Each number is 500 + 50 x the weight over its row's rms, rounded and kept within 0 to 999. Layers, rows and columns count from 0. Numbers have three digits each. The size before them is the row's rms in percent of the matrix's.

# layer 4 MLP up, 2688x448, rms 0.0822, rows 899-920, columns 0-63
091:495637512525553521496506451456440503530441577593497476469475455520418475485508402566512472556509419447497466487496452441567417473544545489536472646435525422494523462511535419612597460465537610
093:569430443507474489582542461451565502604497471496503575518503423564415532511489523475606441523560407456544495547436541526530488509526494406573519480508491475504437499477453505506515493479571598
104:446494550406517499488490506557450398488514456478590523487499512516521454564381438510502530556525492390543566518421482538424550529485478545504483466467539514437427469468524559543506446552497495
092:390567518497511550453520445486560521483509565462551565588507429474414491552406602373597533474450462483491384489493552546520486452542448510532582463527482482446496521491509417538487510573519484
086:554591497527546503514460534454533534553531473491515369551545495502465549480507498542449544381524513486499424491532517482513507529469476453424417501475421450495412449362469591534536472454510568
088:491553445426429533499521492432522402476515465409503477599470548457455512569494518577484490502483559453508572575451500500536551575508451569490566501414461478523496528494451427575380578521628429
097:507456479477427493451434555573445486550389574524492464420544513572594447487443424445498490503488414574454494515487472469498346566438588453531541550573505500420449475423550492574554489451569507
111:457590494459495526539487521450485559518606524419439489488503549487460552519426472487573492483416395521535505541515500474445491493528491540593588487473461434511529414456486587438424483506492376
091:509531447445522466492520490541443637482500478452410533445558577459468533522531473432392463497496503538568539475451566539504512524586480428476459501520595495523537476423556541396476549461531514
126:524578521541452474484546487539520490563497475565504514445474553536513513443621551445550485419451521587464493548519528445470547503533498473520566568483469615505588488497510516461583475456571471
104:525543496475561519570442462583469594447436464498478425510450562520470492550515549488478516473543485481621434535519587582484478503574523525485436541543435474512543457486469556497538539553453617
105:432526454436544559660456442556510501487487482480476504508418468498544515447515400515525500408481441435597476505627487572558484566491412527492445430453486399546530477452527533542548453516535549
108:574478492488490523578434513434522565508492451541463457537504460528443470445485470566421509511436467580552537486467514541469412471424502514445473455463599426557427466503519455512564500517453479
105:487464483465537507609481504539533478506460567430463374550531563480408556543428460477493525517567527480353454499421524578474440513512458531551572460503480481516489400537486536513523569582515486
088:439453489436449539479491492617536466442559570513542430441538537420509559557550445477527545565452471418552465473507490583490479435513496505455465524555580513499488575550513452522580466528524430
088:526486530471490545452620453505402521469529483586509493532505606558511450514479463465444619482484484572503536454527516485474495499489527472503558559515496631504545550471576453583521472487515562
098:552448532462528546532518519441449479526516544520411513547580502613487532571511552544511507513426459614547534549501601456394449526510467513500525514542533482616489613457415489441497425462476612
111:550510578493443531528525554490515409429560478483519558469483468448372497470467532570537437467509457464400464405428519431506466422515555454559459583499526518467375553479522519458471592488552461
095:522445556481502507567524481447393413499489497497537423494581504547532453459488475467496473475568502433522557503586524597509526427412420479561530542535532532518485489551494461482542504526478612
117:570488529393532536412522510470581465438500593477580538503545438562533471549538543545466449570547485493502517418593559587424468489458401523429527498435494447568543494576534497481527448346483478
098:499554532516458576542483558472511482530488485459545551410545461538560549613551511516416542458501554581583475498519470464610468637489543422507400419478475468468468503558439475517449540471544417
100:508502546493537475496460518448378535487424597619501470516475572475510541375499555522530486556507489492520543436471494494489470495452527483524493513514561479561491456468593508511576489445530535
# layer 4 MLP down (transposed), 2688x448, rms 0.0822, rows 899-919, columns 0-63
098:540480423537475417490447483446608454521448475592588542488471491544420550496637515423492530498491500559475457586506468444548458414541529506493590551586486455522559412456586540479482581401502469
099:543480414494545521407424454439437529486556572458504550538512501536526456468505527502468414499534486543492463583512595476579420464546496456437455520405470525439470533454495538481503438464509508
106:468527508483492573510555541496480500456516519466476425470577540546496474502500537491421470384511479564494398475480461532540422556486494459537533538530484507512483496566519540487433509390592505
097:529462502463444512475544552560504535455452515424471458553512463546576602548567558532571551530505450532544544438508577574449460553568489570468499438427438476556527502489467464553589571540501579
094:532562545531458502571565443523540552471431461501532539489499406589499528591503498433518480481497533467542501587534404642440463562556513477553493554492530504543493446487576504553557499465555487
092:426382506434596434562505515559546553515496491560577408479596431597539439517551452526541484577476493497516546566558452493503554476558472485518553537514455567477531422486491541552536512491382508
088:565522516516493524516558505460541566476557493446491438527446445450461548451491463552488508418503512455464479500519600538459540541484439460479358497502528451548507514493444514519538465490421542
115:519502481467473418571465569591468603548514515532577506584550584390503422487407480545558447569467429535477432530607406540525496575528576486510469495500505474462522443504414408514446537478515505
091:521524517463549505527494529490605533461510466465442416545503454581497463478458518566592411470500467520464461514527413548495516483539550540529522465437520500463470544546451443502520526506480448
125:514528531483499543481408475511429456515606464492454530479483541464440472449478487463519428424441486543450480432554527513525485527423545477519553505412493536571506479464507482450519454461591494
089:413379527397516452464612460449485442482567551513544597481475446461424445453573462455553487608512528475483563512503476465475526609418481463560606435521584542443518502442532403503513535538549424
090:494532470562419482533527516481448494545509489507476439373610483578513440459585574526401506566501504584433462504419421412518493490525514528544476505471506506455420552454458479450475506457477526
094:431507583442559425551521514472521474437482538563477535471513441565520461422532525472558559499555545507493512447471479434484591600460511473531569499542468458458562489487468476415449457455543497
093:487510554617511431453469540431568448553513529466598590546437481543484494536607523534503463543445454523536540426549503475503477487552515508468572451559461507561412523582488469482443496494536419
088:565529523638545435498474506499522623533470531526570459541564553484416461450483579450326535462481508520430496449463403408564525441493408460565524396546510457544480529452518428554493483545540508
095:520457611528475522513466560581609480493513513497518584580462331434475492582513460500452470560488508498467458476494521513477471461527550488507419458461541464453457389514502472442588553474428491
100:369508432505523397515576481476499444432533438508522405470440461535539446460491463459546401517453460524487545443538471495466468474611551461442522542556506574418566538532485550562498597547494494
099:466555530510578512447485473490449565580457587521391532534488505484531512515565564451498583564463512516549497554545518517530566578490480517502508420445395576504529444505552458514515496536449530
104:552482426433565483563537479412429471409464431450631555468528425526549492501431451530478401496534579499553550505414565479482529637557564455496467546552428461498461585517519546542579429484487439
102:460433490572429492591457456576449519467394430501454426454497545437470482476370532466562540557488581485523555566465545504502434472459558526526475467443494472462500464495503516455455458565547515
094:478560564543480529412441439562496587450465519474386544533456519530537488398573552570444531520566440449497453528481464453412530459565547595526554484460521439501482524430591467603469500476537423